Part of a small language model's weights.
Training: a variant of Muon for these matrices, 127M tokens, 7758 steps.
Each number is 200 + 40 x the weight over its row's rms, rounded and kept within 0 to 999. Layers, rows and columns count from 0. The size before them is the row's rms in percent of the matrix's.

# layer 10 MLP gate, 512x128, rms 0.216, rows 64-82, columns 0-127
098,93,195,200,285,151,229,233,213,239,290,148,242,162,194,140,207,207,161,205,173,176,212,182,200,219,285,223,174,265,223,252,178,176,246,182,197,199,232,176,220,231,214,265,254,190,207,230,217,148,111,200,223,164,222,205,267,221,209,284,207,190,189,208,216,186,183,232,178,163,215,241,182,226,209,193,160,202,105,247,151,163,253,230,211,156,167,269,265,167,211,270,213,194,173,111,230,178,217,148,246,192,169,175,158,222,230,213,140,225,247,152,187,152,162,172,165,251,210,228,232,212,171,195,195,168,214,167,319
106,209,187,184,186,206,203,187,242,210,248,235,217,189,211,186,184,118,225,200,171,192,224,124,150,203,261,264,224,250,171,152,217,168,228,129,332,134,150,188,260,241,183,216,232,188,203,215,204,271,218,210,246,189,158,201,261,194,126,212,179,190,289,214,132,208,195,208,194,177,151,214,245,226,209,267,231,209,251,192,128,252,214,193,186,191,157,121,172,298,293,154,182,202,217,212,168,201,178,209,269,222,202,204,187,232,178,189,180,169,206,213,165,225,191,239,274,160,168,189,237,194,154,246,170,180,192,270,106
097,205,205,236,220,190,216,96,253,161,139,182,188,240,245,146,198,164,154,178,208,193,247,213,141,234,198,195,237,148,228,225,191,194,205,236,199,138,183,194,194,144,251,179,196,240,236,287,225,166,264,221,210,191,189,215,247,230,212,216,187,174,177,190,202,238,192,86,203,159,104,215,194,231,147,185,203,207,274,165,271,204,209,247,209,194,129,199,245,171,204,229,247,279,216,208,170,211,183,145,197,214,215,164,201,295,121,174,170,179,247,189,177,120,187,183,282,172,193,241,119,169,283,161,137,160,209,221,221
105,190,199,210,179,173,200,158,224,180,206,241,265,150,217,180,241,215,266,170,198,246,181,177,173,188,203,136,190,210,145,258,226,184,191,251,302,190,248,235,175,202,235,195,125,220,196,162,196,266,96,168,170,204,161,191,252,170,184,197,260,209,210,181,230,209,223,275,230,181,260,201,96,202,223,207,272,171,282,202,171,160,196,218,163,203,219,209,195,156,296,197,227,171,220,202,141,247,227,171,210,231,280,157,284,186,287,171,176,124,143,173,179,225,198,192,193,163,219,177,221,277,198,142,216,244,138,215,221
096,217,124,95,143,272,224,222,173,183,165,264,231,216,198,237,160,200,263,152,234,231,194,180,258,176,171,208,208,210,208,224,211,165,243,188,190,202,272,234,219,171,240,249,182,255,185,105,265,226,253,196,195,120,136,195,196,171,217,162,188,202,162,189,157,162,188,222,174,174,145,189,206,166,134,167,207,246,156,200,198,198,219,214,150,172,169,223,163,141,229,270,210,218,137,111,207,213,211,255,196,188,203,260,232,115,245,258,200,222,207,225,216,219,164,160,280,180,231,228,110,153,219,213,220,231,273,186,139
101,323,111,140,164,219,207,186,179,202,152,167,172,181,232,169,154,133,248,170,216,198,223,195,219,235,275,152,108,217,194,270,211,160,206,138,192,216,217,121,161,172,173,108,185,225,169,211,209,224,207,204,174,190,131,209,187,151,173,175,173,201,229,215,241,227,164,142,146,201,205,204,264,113,136,209,146,218,180,183,215,151,143,295,138,219,192,179,227,234,222,230,198,247,154,174,121,209,194,258,196,215,242,170,210,197,221,198,201,150,202,243,169,269,198,177,202,212,230,236,211,249,122,159,164,218,235,192,223
095,259,271,167,163,174,232,238,248,110,284,172,102,209,196,177,197,168,211,239,221,254,182,219,240,212,146,131,217,210,167,169,192,217,215,217,224,243,199,116,168,164,192,186,209,201,190,160,200,178,203,180,230,255,220,144,196,191,204,145,147,257,178,197,249,167,98,249,232,205,129,193,179,167,267,186,196,219,249,161,213,177,250,187,164,189,202,198,180,268,171,237,188,229,226,227,250,235,159,229,150,157,232,124,240,195,228,294,196,208,206,140,273,249,129,147,203,213,121,192,187,188,136,228,174,236,174,215,161
102,163,196,137,227,154,172,252,173,209,227,146,186,258,224,118,239,210,220,170,302,221,182,216,183,225,225,220,224,199,204,197,159,115,249,226,195,182,186,204,129,235,264,178,192,181,237,271,175,243,158,126,197,239,145,179,142,204,228,296,215,234,217,212,217,192,189,207,213,258,180,252,155,204,205,128,156,188,240,297,204,168,68,286,223,200,240,199,200,229,145,206,227,125,196,216,220,268,225,199,231,220,202,233,170,201,198,245,173,152,168,179,233,220,199,129,203,143,218,184,240,207,242,206,198,175,176,264,214
096,228,165,167,167,175,229,167,120,108,200,161,259,147,198,188,219,273,147,230,168,317,269,187,171,241,204,218,139,195,214,171,235,192,142,239,192,169,230,255,202,130,180,178,194,173,207,156,147,209,183,214,245,267,193,239,233,163,205,204,216,157,179,284,180,179,84,193,221,208,162,218,154,127,246,260,176,190,187,201,188,144,183,224,145,224,232,233,211,177,164,244,178,202,146,192,285,163,191,180,170,194,171,189,175,200,185,184,181,232,181,186,259,300,276,150,203,165,213,169,231,226,194,180,229,186,221,220,270
096,214,192,222,187,128,201,229,221,168,205,207,150,203,149,116,137,248,216,159,266,219,199,246,182,277,160,227,146,143,340,149,204,113,283,205,233,229,204,137,147,242,201,143,174,154,219,229,173,170,238,206,220,234,176,191,214,195,221,201,233,215,249,212,190,238,163,226,187,195,174,197,147,261,193,190,237,226,251,203,232,291,146,228,158,172,161,156,234,220,167,248,211,211,164,182,237,216,204,130,161,254,234,184,161,189,199,278,208,132,143,182,259,196,144,166,204,257,232,253,171,180,178,225,200,197,181,196,155
101,251,222,225,190,187,201,214,162,158,113,180,297,213,219,185,220,195,205,216,226,217,175,211,143,106,225,215,216,140,214,247,105,144,197,221,231,250,167,221,130,188,224,216,241,166,188,172,179,268,228,206,218,265,174,122,232,291,267,180,191,214,139,147,173,267,163,182,220,181,226,250,209,186,278,212,186,220,210,207,163,228,266,168,177,212,156,265,267,251,209,262,232,154,201,186,210,195,225,225,157,166,258,150,209,248,253,179,198,211,118,221,177,143,193,197,264,234,172,153,221,172,132,205,252,167,191,214,209
100,206,177,135,190,202,215,145,178,196,232,210,199,254,259,259,231,213,209,280,204,278,148,233,181,207,261,274,257,197,153,198,203,276,125,185,208,241,232,169,203,149,187,269,167,265,210,269,201,202,241,251,164,236,186,244,219,239,193,212,185,281,273,211,233,164,183,221,199,180,186,128,131,269,170,232,187,178,175,242,144,139,199,196,143,162,217,160,161,203,236,216,214,136,221,183,240,235,202,226,253,274,258,178,212,236,187,205,224,234,161,240,199,261,138,137,219,250,199,182,174,117,214,222,151,175,202,160,241
087,167,195,234,190,189,210,113,220,216,174,188,205,156,195,163,231,206,180,187,316,197,166,180,206,192,174,208,234,199,152,233,126,157,218,232,223,267,192,221,149,174,69,240,188,140,163,284,202,239,255,196,202,225,236,156,223,204,216,156,251,239,155,156,206,233,205,173,256,224,204,159,161,178,193,240,219,206,241,129,229,186,209,211,198,228,112,129,193,294,184,182,294,205,189,208,294,189,190,191,143,150,224,145,236,201,190,150,191,249,247,172,213,243,136,186,233,255,249,192,191,251,213,176,237,149,213,202,197
101,222,211,242,256,205,250,152,95,195,172,213,175,174,184,205,228,163,242,206,199,184,234,203,234,194,238,274,150,215,188,183,217,178,287,179,180,167,186,187,236,135,210,217,160,163,177,164,222,188,194,241,179,249,229,229,230,144,201,146,193,227,209,151,158,80,219,153,209,166,226,228,201,170,254,295,254,164,234,126,173,209,134,281,198,224,190,210,184,246,197,211,267,232,181,281,265,256,177,244,282,196,181,212,150,222,210,189,215,186,210,225,171,255,209,222,195,121,313,224,244,155,206,190,215,191,205,236,244
102,147,135,162,273,229,248,202,179,178,175,238,243,204,176,153,201,192,161,330,152,160,175,123,199,250,167,265,135,203,181,136,196,239,155,244,182,128,210,118,232,172,207,190,205,135,177,168,197,226,277,204,182,188,181,171,164,204,125,131,166,225,198,227,205,256,199,212,146,120,221,243,218,241,218,210,208,210,213,176,210,187,200,180,191,244,196,231,194,247,240,154,186,142,168,220,166,88,210,141,204,216,253,222,253,162,192,180,202,202,190,194,183,252,254,213,252,216,161,202,182,223,195,205,243,131,224,241,288
102,159,165,160,224,259,179,215,173,232,170,176,196,233,150,231,220,218,170,141,192,227,130,155,277,233,146,197,182,184,227,190,119,166,205,144,203,210,222,278,188,162,224,232,188,175,189,219,246,216,269,189,151,246,217,212,221,183,193,134,233,167,197,218,200,163,202,135,179,199,222,232,181,166,168,185,151,185,225,246,240,147,193,303,177,203,169,191,203,180,288,238,184,127,213,138,155,256,142,192,202,249,166,184,164,211,216,199,306,149,186,174,174,195,213,252,307,267,190,249,244,280,244,240,172,270,177,208,237
102,176,168,73,211,227,224,98,190,201,145,154,169,191,165,192,197,139,170,207,236,174,219,239,169,180,265,205,185,177,235,153,184,215,192,168,161,233,183,174,196,160,131,146,199,266,218,108,189,230,144,106,229,142,239,222,139,196,177,198,208,221,235,177,200,209,238,165,161,228,236,195,223,239,154,251,228,131,213,161,215,187,158,264,215,180,176,195,208,181,198,189,122,144,184,243,168,245,225,240,220,211,160,179,165,200,258,193,311,174,195,175,229,219,213,230,218,134,177,154,255,153,226,190,92,232,237,206,178
102,133,227,202,226,187,262,170,167,243,235,163,160,190,228,147,218,290,272,177,203,201,231,162,212,301,219,205,253,159,227,253,220,180,172,214,166,193,219,214,183,218,159,173,124,105,250,215,200,278,113,196,217,212,109,184,213,174,183,257,287,295,147,180,218,229,252,193,125,218,173,208,184,257,180,187,200,129,221,191,256,234,132,204,187,199,179,241,145,154,209,202,170,175,254,238,184,255,186,168,223,214,240,174,182,197,170,188,148,205,151,213,206,236,191,172,248,214,156,210,220,214,253,229,132,167,234,166,234
098,198,184,188,196,222,231,209,172,255,188,172,230,252,162,208,167,224,179,191,155,229,197,182,197,294,128,222,163,212,169,186,174,181,235,218,111,164,193,253,230,235,154,148,213,169,177,199,170,205,240,222,209,268,225,176,175,244,198,187,170,228,305,225,273,189,302,181,254,205,191,239,227,195,185,188,173,132,206,283,219,200,170,243,215,171,185,195,243,166,232,199,184,206,191,70,231,173,149,237,220,122,274,215,210,270,134,144,153,220,193,245,198,117,111,206,139,250,206,231,184,222,191,221,215,163,243,220,221
# layer 10 MLP up, 512x128, rms 0.232, rows 64-81, columns 0-127
115,243,183,172,269,310,194,229,176,288,182,145,162,169,227,188,229,200,205,147,167,195,199,188,166,222,244,231,159,200,205,216,160,258,216,237,258,164,269,146,169,216,191,292,209,185,143,277,184,182,171,209,212,132,215,233,197,167,148,220,210,205,176,180,199,225,198,166,210,168,275,156,200,198,205,185,222,125,175,128,213,206,276,215,175,232,185,167,160,186,306,215,205,183,162,151,227,240,276,197,262,153,193,213,277,219,192,215,210,237,191,183,151,132,108,219,131,123,228,225,146,222,174,231,215,206,206,207,237
113,164,226,198,205,167,201,290,223,195,210,219,179,186,147,291,190,257,196,213,228,188,136,100,171,206,243,285,229,229,252,229,170,193,215,239,143,170,149,231,202,186,200,197,216,233,246,218,226,247,228,223,218,190,238,189,176,170,161,193,166,280,218,170,160,209,242,194,174,199,203,221,259,221,104,238,214,178,161,199,121,209,163,242,250,145,205,256,205,245,201,200,219,219,230,226,188,275,272,178,66,200,189,132,104,146,203,214,187,178,216,167,200,207,206,194,219,245,161,192,207,282,149,245,132,169,218,228,184
093,209,265,176,178,232,217,201,204,206,215,188,145,232,157,147,177,132,172,227,175,202,198,176,223,178,118,218,185,223,121,156,218,163,154,211,262,216,238,175,166,241,237,130,204,259,164,209,219,136,224,241,175,215,221,186,192,196,207,218,161,208,181,164,133,104,184,172,181,209,223,148,217,212,187,204,231,124,272,168,207,174,218,211,203,231,221,253,113,207,192,237,131,197,261,175,119,173,184,250,126,126,134,208,181,260,193,192,214,242,272,217,183,240,176,255,193,133,189,242,256,173,159,228,160,226,287,284,184
107,252,233,224,232,208,186,211,204,212,192,177,224,229,216,169,163,192,174,201,190,221,185,105,194,246,181,244,242,239,212,91,185,195,148,188,221,170,212,174,249,223,249,175,250,217,229,174,259,189,214,178,196,214,284,188,171,107,215,227,154,186,242,153,235,231,167,153,182,195,163,225,284,229,173,244,229,259,171,236,127,175,204,127,230,296,162,87,217,204,266,209,195,206,121,210,207,205,282,202,206,218,157,228,130,261,225,186,195,237,257,212,239,130,221,161,227,176,191,206,112,164,188,223,181,242,224,195,154
092,197,190,190,226,101,242,225,203,213,202,207,261,224,165,165,186,192,153,221,196,263,223,151,231,184,277,226,235,194,166,224,193,73,227,191,269,179,276,197,275,235,123,221,207,253,152,171,241,164,156,197,184,214,306,170,212,188,195,230,246,264,186,238,187,154,247,240,179,162,209,165,210,172,229,252,185,243,199,246,243,186,258,217,208,153,190,100,162,169,196,202,242,230,212,174,213,207,242,232,189,216,204,229,205,170,160,236,201,194,192,180,210,135,248,201,246,299,229,240,130,203,217,225,193,162,177,137,115
098,298,228,177,218,212,266,184,154,196,137,158,195,150,181,265,249,186,251,184,226,216,204,210,132,233,250,206,185,169,209,259,132,187,257,231,268,261,194,155,209,211,234,220,164,130,220,160,257,164,246,204,206,245,231,248,226,138,164,178,261,228,242,239,210,193,202,215,191,154,210,172,212,128,127,211,240,277,172,215,217,137,166,214,207,171,251,203,193,195,183,218,207,226,243,219,139,188,208,259,113,254,209,167,212,146,196,157,181,117,247,238,183,177,201,262,222,279,220,225,198,212,230,145,153,198,227,173,292
100,284,178,154,193,241,206,193,199,211,198,202,187,154,199,238,180,189,215,263,215,171,150,155,184,165,203,245,178,214,205,244,190,252,197,242,205,147,157,281,207,241,218,179,238,224,183,193,228,157,165,239,222,110,161,248,185,233,228,257,187,170,229,168,200,175,326,184,196,160,234,181,193,245,204,197,193,185,199,254,171,205,168,199,222,259,189,166,137,227,151,217,171,195,275,230,196,134,211,141,256,155,223,175,202,223,175,227,113,201,178,162,137,286,321,150,149,133,279,112,207,215,210,213,221,154,193,174,184
099,139,180,158,242,156,215,148,138,210,248,257,196,216,106,248,221,236,173,244,219,194,201,124,207,265,172,219,230,195,289,227,210,194,228,158,195,165,179,167,169,185,199,191,141,203,228,197,142,139,174,250,145,224,173,207,137,186,202,239,252,277,203,218,212,199,304,180,212,212,231,240,197,247,223,188,212,136,281,209,197,241,185,153,129,197,194,200,230,134,189,181,186,230,198,179,256,176,217,160,186,224,187,231,181,267,249,146,289,136,195,163,221,200,240,157,217,180,206,279,176,167,73,193,186,218,180,179,187
096,259,195,252,168,201,199,200,150,169,145,187,90,257,285,195,157,202,160,307,131,215,254,213,172,192,227,213,166,274,196,142,211,169,256,265,186,217,227,168,163,62,162,208,148,226,260,206,152,144,212,195,214,237,211,218,205,167,187,163,211,205,236,197,252,201,181,199,169,182,235,194,246,169,170,244,176,218,209,187,195,202,213,143,184,247,245,148,133,216,207,207,229,190,248,171,183,231,179,150,239,192,209,160,215,201,193,254,170,147,184,164,184,155,215,202,315,213,140,171,253,213,216,200,193,148,260,206,135
091,157,247,218,167,183,179,172,271,209,219,185,158,190,186,218,288,197,210,217,186,211,229,242,196,228,166,223,209,207,205,179,200,158,167,192,126,194,209,249,205,193,131,169,218,250,229,161,84,160,178,251,292,187,117,193,215,174,206,236,203,166,223,219,165,214,159,193,183,242,187,277,196,213,235,161,259,279,185,185,239,193,254,168,153,171,206,225,222,186,189,173,189,209,31,238,241,277,193,183,212,168,195,122,84,181,215,204,220,187,167,153,235,208,258,152,247,163,183,197,167,227,209,180,195,190,230,245,169
096,169,212,138,212,249,162,211,229,158,255,214,157,207,201,178,171,220,167,178,164,179,236,171,223,203,233,278,211,226,270,229,238,172,227,189,176,204,142,253,223,273,209,254,182,198,180,223,260,281,192,169,250,122,173,213,202,183,146,201,190,207,199,185,197,250,264,191,230,203,231,194,178,234,204,233,158,191,213,163,262,180,104,181,215,215,161,141,201,271,214,197,253,289,227,156,186,160,233,134,185,199,284,231,187,179,262,149,225,266,180,73,169,222,158,167,176,190,221,198,255,240,216,139,174,149,271,143,209
098,121,217,280,128,191,190,167,195,208,150,217,154,230,160,118,200,141,204,121,233,148,205,195,241,178,266,179,194,255,98,197,187,136,161,162,208,178,184,186,216,136,227,220,184,243,165,193,168,223,186,232,194,205,223,139,186,218,220,223,161,180,186,111,180,258,165,240,198,208,190,198,215,174,197,178,222,199,279,179,193,140,207,234,123,169,157,133,228,207,161,263,193,229,187,162,189,191,201,236,177,186,169,203,161,238,178,172,117,138,222,184,227,236,213,231,306,195,243,279,145,110,180,189,239,153,174,230,164
078,279,147,188,238,136,188,142,158,213,174,254,159,172,197,168,153,233,206,241,195,188,196,147,208,161,184,167,252,182,136,182,118,243,214,252,195,217,228,108,211,178,157,273,247,170,220,123,209,175,221,191,220,134,210,227,161,296,171,246,142,249,190,222,201,190,172,162,216,199,206,222,184,176,200,186,188,232,216,208,204,193,137,173,146,197,207,126,166,261,164,92,146,238,113,72,210,220,218,238,237,225,173,201,215,217,159,151,171,171,196,224,227,225,191,224,242,246,180,253,208,163,223,159,201,228,257,219,195
110,123,230,171,182,190,210,227,181,220,287,245,161,236,180,202,167,169,232,182,146,196,125,145,215,215,186,188,199,199,219,158,183,87,195,227,185,206,160,205,246,197,181,144,223,126,170,158,258,222,187,97,219,188,224,239,177,246,150,307,208,183,210,181,237,227,176,192,198,190,163,252,241,219,200,149,166,298,186,227,305,197,214,176,181,284,231,171,229,152,215,167,155,197,195,181,171,149,278,152,203,194,138,134,175,202,142,204,195,218,176,243,166,193,234,205,183,191,141,181,162,184,243,214,133,194,141,154,165
102,161,175,248,215,203,151,179,292,213,145,190,278,217,217,195,176,208,194,230,266,215,187,221,239,149,206,291,225,209,197,139,218,211,199,120,196,134,210,153,187,236,156,209,234,205,266,198,215,229,208,217,153,282,123,185,184,222,240,177,227,212,184,185,298,215,192,239,168,191,175,284,258,204,245,159,190,180,208,204,194,185,203,173,219,216,179,241,241,240,204,204,135,230,187,129,257,180,205,167,221,206,119,223,237,208,195,244,170,119,153,203,158,175,273,150,269,212,124,206,119,209,153,121,214,248,145,221,210
100,234,205,201,242,249,184,199,233,210,188,196,244,243,152,254,124,184,185,150,143,192,218,233,257,208,232,236,256,184,133,186,209,252,191,213,178,178,262,245,111,180,170,201,208,159,200,235,219,204,197,235,185,236,193,130,190,187,229,249,237,226,167,181,221,221,176,191,259,149,215,287,182,263,210,199,170,187,207,150,140,110,275,133,233,139,151,208,167,236,228,162,149,264,255,220,233,207,242,212,185,245,190,248,199,250,210,174,227,171,147,199,224,247,167,234,254,168,197,144,102,236,262,155,148,133,185,237,135
105,126,205,223,185,153,193,250,186,216,226,217,153,191,185,170,165,205,168,200,219,146,226,164,300,202,246,171,215,196,200,191,255,190,238,232,233,165,160,199,234,199,193,233,143,244,228,220,185,143,286,213,206,227,169,109,235,193,181,171,204,215,134,232,177,257,219,206,165,190,121,199,271,154,132,134,223,201,206,189,265,186,292,222,201,219,177,181,224,228,146,190,213,229,192,215,257,136,198,175,107,197,196,269,140,147,132,214,171,220,217,174,209,177,142,184,239,226,220,238,235,265,212,223,82,173,130,185,147
103,175,219,277,240,224,162,200,219,208,245,197,198,218,202,162,151,240,277,257,139,154,162,129,236,171,258,176,186,250,208,246,196,214,207,263,135,161,179,149,266,187,244,248,248,241,190,297,201,175,129,208,157,229,200,235,186,216,229,163,196,217,143,192,130,182,164,227,274,189,224,113,155,247,294,194,178,200,209,196,163,234,157,228,214,249,203,191,257,144,263,155,246,248,218,223,192,251,201,183,178,179,191,155,163,238,177,249,208,157,136,161,134,183,186,148,222,144,231,164,233,212,210,233,208,239,153,215,256
# layer 10 MLP down (transposed), 512x128, rms 0.11, rows 64-81, columns 0-127
099,191,200,185,126,97,201,297,180,230,192,254,198,205,213,166,256,222,184,155,186,250,180,260,151,185,215,168,129,147,189,191,132,204,213,227,219,289,205,285,232,273,167,167,225,193,159,356,199,197,148,133,190,99,148,282,166,182,190,221,179,183,219,230,176,243,194,170,221,184,185,198,172,220,172,181,147,205,180,191,138,178,171,219,235,201,208,174,188,186,205,293,204,192,188,201,253,184,188,164,232,186,198,195,201,221,205,277,208,226,210,159,194,228,199,240,226,255,219,138,243,242,186,157,168,157,175,181,186
115,223,149,203,256,256,160,199,178,238,198,265,214,126,138,120,206,227,227,203,170,172,117,148,158,157,209,243,144,275,255,250,184,201,169,267,149,194,211,286,226,221,197,251,187,243,241,113,236,193,169,213,230,193,185,193,176,215,234,201,165,226,104,211,152,192,259,153,111,226,191,191,199,234,220,271,162,198,175,189,219,187,261,186,128,231,187,197,170,251,164,120,123,216,173,188,215,164,197,173,174,211,195,152,149,161,240,193,165,181,208,210,220,210,250,192,289,201,177,259,240,208,222,208,173,176,232,139,173
100,186,208,189,209,240,193,259,146,211,216,146,211,155,204,203,192,240,221,159,225,121,121,240,136,224,113,191,193,104,243,212,99,220,197,182,195,236,136,127,264,219,116,164,236,205,200,194,188,206,216,144,173,203,195,50,207,228,202,159,183,198,183,185,179,152,247,154,185,214,187,225,212,162,217,183,140,215,185,250,236,195,210,198,247,255,192,269,217,208,229,224,219,240,197,291,168,204,147,181,170,268,195,273,156,228,186,260,213,186,150,255,204,217,214,199,219,268,228,183,228,200,269,219,229,228,184,230,198
105,206,192,98,246,159,169,265,141,190,153,177,260,194,285,185,203,230,202,204,175,209,283,168,203,234,116,247,185,246,267,219,244,196,214,221,131,232,199,183,188,147,175,288,181,217,200,147,236,156,245,228,245,173,291,247,192,257,199,245,149,176,184,226,198,242,152,201,247,184,211,113,221,179,197,246,237,156,200,278,187,145,212,285,160,251,161,216,227,183,198,212,177,132,198,184,178,177,231,218,183,225,232,275,177,212,154,157,218,168,217,295,207,161,203,215,214,153,221,225,170,202,191,171,131,172,235,203,192
087,259,178,173,177,191,281,160,214,208,261,183,157,138,213,200,148,144,202,186,221,196,224,172,189,139,174,167,215,242,295,192,193,208,219,148,208,210,169,243,231,160,189,176,149,202,197,207,191,215,171,145,236,232,180,232,231,223,251,192,171,268,184,212,157,220,235,186,198,232,173,188,224,138,158,186,224,285,214,166,196,180,210,142,250,160,144,232,132,145,301,210,228,278,241,125,213,210,213,239,165,191,246,252,141,150,149,215,178,213,149,251,189,192,202,176,303,240,140,249,204,200,152,219,111,131,230,149,219
098,191,207,188,197,147,186,211,151,236,184,271,161,133,209,225,168,218,228,180,204,157,177,168,181,149,199,230,196,226,140,193,171,239,227,195,207,188,174,136,248,190,232,208,185,114,198,374,225,167,250,213,268,194,132,146,251,139,174,187,190,169,215,214,242,232,287,160,197,184,269,207,192,238,242,218,173,173,165,204,173,176,214,172,283,187,211,182,158,182,210,169,132,182,217,158,197,215,274,150,175,183,200,100,127,238,219,171,176,147,175,212,124,189,144,204,167,181,154,181,171,181,208,151,203,190,153,153,165
092,175,168,200,160,109,155,150,205,202,136,186,176,219,169,177,171,228,275,180,196,230,242,151,199,214,249,230,232,240,241,201,236,252,261,187,195,196,254,148,197,152,195,207,172,162,131,88,206,111,251,185,233,254,223,276,215,196,147,228,190,134,242,192,198,197,183,136,208,200,75,231,178,220,195,220,190,200,191,222,185,258,221,174,212,178,119,135,160,285,261,118,217,160,171,179,149,176,143,205,153,195,235,182,156,196,203,165,232,205,205,146,206,199,201,178,210,166,211,158,170,178,176,214,187,165,231,123,158
103,206,184,227,137,183,205,212,224,213,203,196,216,185,254,188,225,199,155,179,238,252,224,304,204,203,253,292,172,128,206,184,164,138,239,158,239,191,209,353,256,201,185,205,232,145,226,102,192,219,237,207,222,207,179,176,179,198,172,298,144,251,139,114,198,199,155,179,160,240,272,222,182,173,205,212,140,164,171,225,230,199,238,209,177,246,267,209,193,227,193,200,187,194,230,226,232,225,247,231,210,181,153,283,180,132,131,200,189,235,139,188,179,224,146,248,210,228,210,191,232,232,231,186,203,190,177,265,229
104,233,209,161,184,234,212,215,342,168,188,124,225,199,276,234,221,157,169,159,145,132,152,246,228,293,114,159,190,172,184,178,159,156,215,237,190,205,156,244,249,205,240,187,192,207,228,224,130,216,154,194,132,183,230,189,163,227,212,122,149,234,218,173,212,125,184,169,211,174,170,194,186,200,265,197,245,147,157,202,173,208,171,161,219,313,236,219,231,151,202,178,194,182,214,220,151,181,250,207,249,207,222,264,251,193,218,232,199,188,182,175,203,131,230,199,226,147,137,132,203,197,213,184,186,262,262,218,231
097,151,253,147,193,252,219,205,212,135,237,225,295,200,212,217,198,142,109,208,192,193,194,187,202,198,207,147,264,211,247,264,149,196,236,229,180,190,206,264,229,152,132,287,218,193,222,189,172,221,156,185,192,195,151,133,148,231,212,148,159,197,210,215,203,214,221,227,190,205,252,171,172,165,197,201,249,175,192,158,160,232,164,148,200,221,239,247,200,199,185,230,160,185,248,135,168,161,259,183,268,169,162,212,259,337,255,174,248,235,252,236,225,240,231,265,226,176,150,181,280,262,250,188,228,230,216,238,176
090,266,203,185,193,264,216,110,204,271,156,160,163,210,166,210,200,215,156,159,200,141,211,225,255,229,232,188,162,241,124,173,247,297,190,147,193,128,250,185,250,207,187,179,156,262,183,118,180,265,281,245,226,181,153,287,204,261,199,184,230,282,224,233,213,120,151,197,219,197,181,151,154,255,257,229,186,214,167,227,201,233,246,181,201,157,162,233,228,205,178,204,168,197,219,153,232,199,148,225,232,172,178,173,243,254,220,194,127,164,235,246,183,184,205,212,240,172,169,242,199,159,222,256,175,137,212,253,189
105,228,184,189,196,289,180,197,196,220,203,232,205,121,242,197,180,325,198,107,185,198,196,182,204,192,236,188,232,179,229,212,181,264,242,252,196,212,196,245,179,240,196,209,110,174,230,136,161,131,279,180,169,178,150,197,194,141,184,200,71,173,201,191,232,227,249,212,146,204,255,228,133,179,143,235,186,164,164,225,154,286,215,197,182,219,249,227,221,174,209,171,178,228,172,267,151,216,187,100,206,142,204,216,153,186,190,182,177,158,260,182,148,134,196,185,213,246,177,230,168,177,189,224,177,180,149,163,238
079,201,214,217,155,144,232,197,187,216,180,240,230,169,157,208,204,195,225,195,186,238,249,252,185,271,186,218,183,235,263,154,234,156,264,216,199,147,200,199,204,215,173,176,142,209,228,332,218,311,202,127,308,219,137,213,261,219,306,209,257,209,177,182,160,223,250,183,208,205,262,225,207,211,190,207,237,273,145,180,204,283,279,226,157,247,149,213,178,232,218,246,223,131,157,212,216,192,132,267,197,209,206,202,188,160,228,242,282,211,254,212,182,226,196,158,187,191,211,185,243,198,224,198,222,171,179,215,221
106,154,235,230,195,212,241,208,236,233,224,219,245,189,171,245,170,205,241,182,153,228,155,106,152,233,223,141,162,163,184,131,245,144,152,189,209,164,229,236,200,188,160,185,238,177,200,188,160,277,188,227,231,173,218,217,206,194,154,221,179,202,205,250,125,218,175,270,159,222,156,218,234,208,173,157,212,261,240,307,231,210,201,183,192,248,195,166,278,120,213,227,131,180,231,160,178,158,131,200,167,230,199,103,172,252,247,171,156,219,135,220,201,206,132,183,215,177,168,177,134,214,224,256,156,89,162,213,173
100,183,216,240,265,195,141,186,214,150,164,196,191,190,243,200,197,192,183,147,177,179,233,184,194,169,216,218,229,230,218,187,201,239,194,185,279,188,201,323,180,180,251,193,249,229,239,156,269,161,160,146,179,241,209,255,139,281,158,213,230,184,138,200,252,183,191,134,207,186,181,181,204,139,255,213,210,215,224,171,141,323,140,178,233,199,207,225,151,239,98,158,215,99,203,245,138,177,209,216,203,138,183,191,227,173,231,272,220,201,242,182,207,137,211,190,272,158,171,233,243,190,237,165,202,241,179,260,183
094,160,183,177,312,192,201,193,149,231,242,159,180,189,153,254,239,177,218,147,177,206,185,285,199,216,205,126,193,186,210,215,225,220,234,149,210,209,232,301,216,237,199,147,202,192,214,131,215,211,251,209,212,172,192,189,214,188,230,233,174,152,204,203,165,185,207,197,194,197,157,173,178,197,203,181,185,169,302,147,181,189,134,292,239,177,187,173,221,165,288,288,186,139,167,195,156,174,198,149,199,183,167,153,166,176,242,155,208,186,165,131,227,221,164,275,279,280,206,238,324,240,222,180,171,204,190,235,159
104,245,200,265,155,204,203,250,195,191,232,289,112,240,220,242,133,177,194,170,160,248,249,202,219,208,256,314,137,204,196,214,162,211,223,227,218,180,222,185,160,153,247,234,222,239,253,182,184,129,220,211,194,256,160,187,179,254,171,171,170,240,156,222,270,240,196,218,292,233,119,253,124,212,196,259,202,187,120,227,216,181,204,153,237,224,172,191,210,230,171,205,229,159,211,223,228,162,211,207,234,109,190,220,250,160,215,207,245,231,151,246,189,176,209,240,213,230,181,119,134,159,240,209,248,230,266,194,198
103,185,223,230,266,185,176,277,230,116,310,176,179,247,191,257,172,154,156,168,234,143,132,150,119,276,279,264,149,183,173,173,243,152,232,156,169,223,266,235,225,173,213,144,192,151,263,179,211,247,181,167,142,219,181,177,208,223,235,192,235,195,175,177,169,160,172,169,165,263,208,215,215,194,196,196,212,154,168,153,233,218,186,233,217,211,199,125,122,229,229,159,182,202,194,244,180,164,220,189,158,300,236,128,206,241,190,162,181,169,176,236,197,261,225,242,224,164,136,198,221,141,206,225,189,212,178,206,156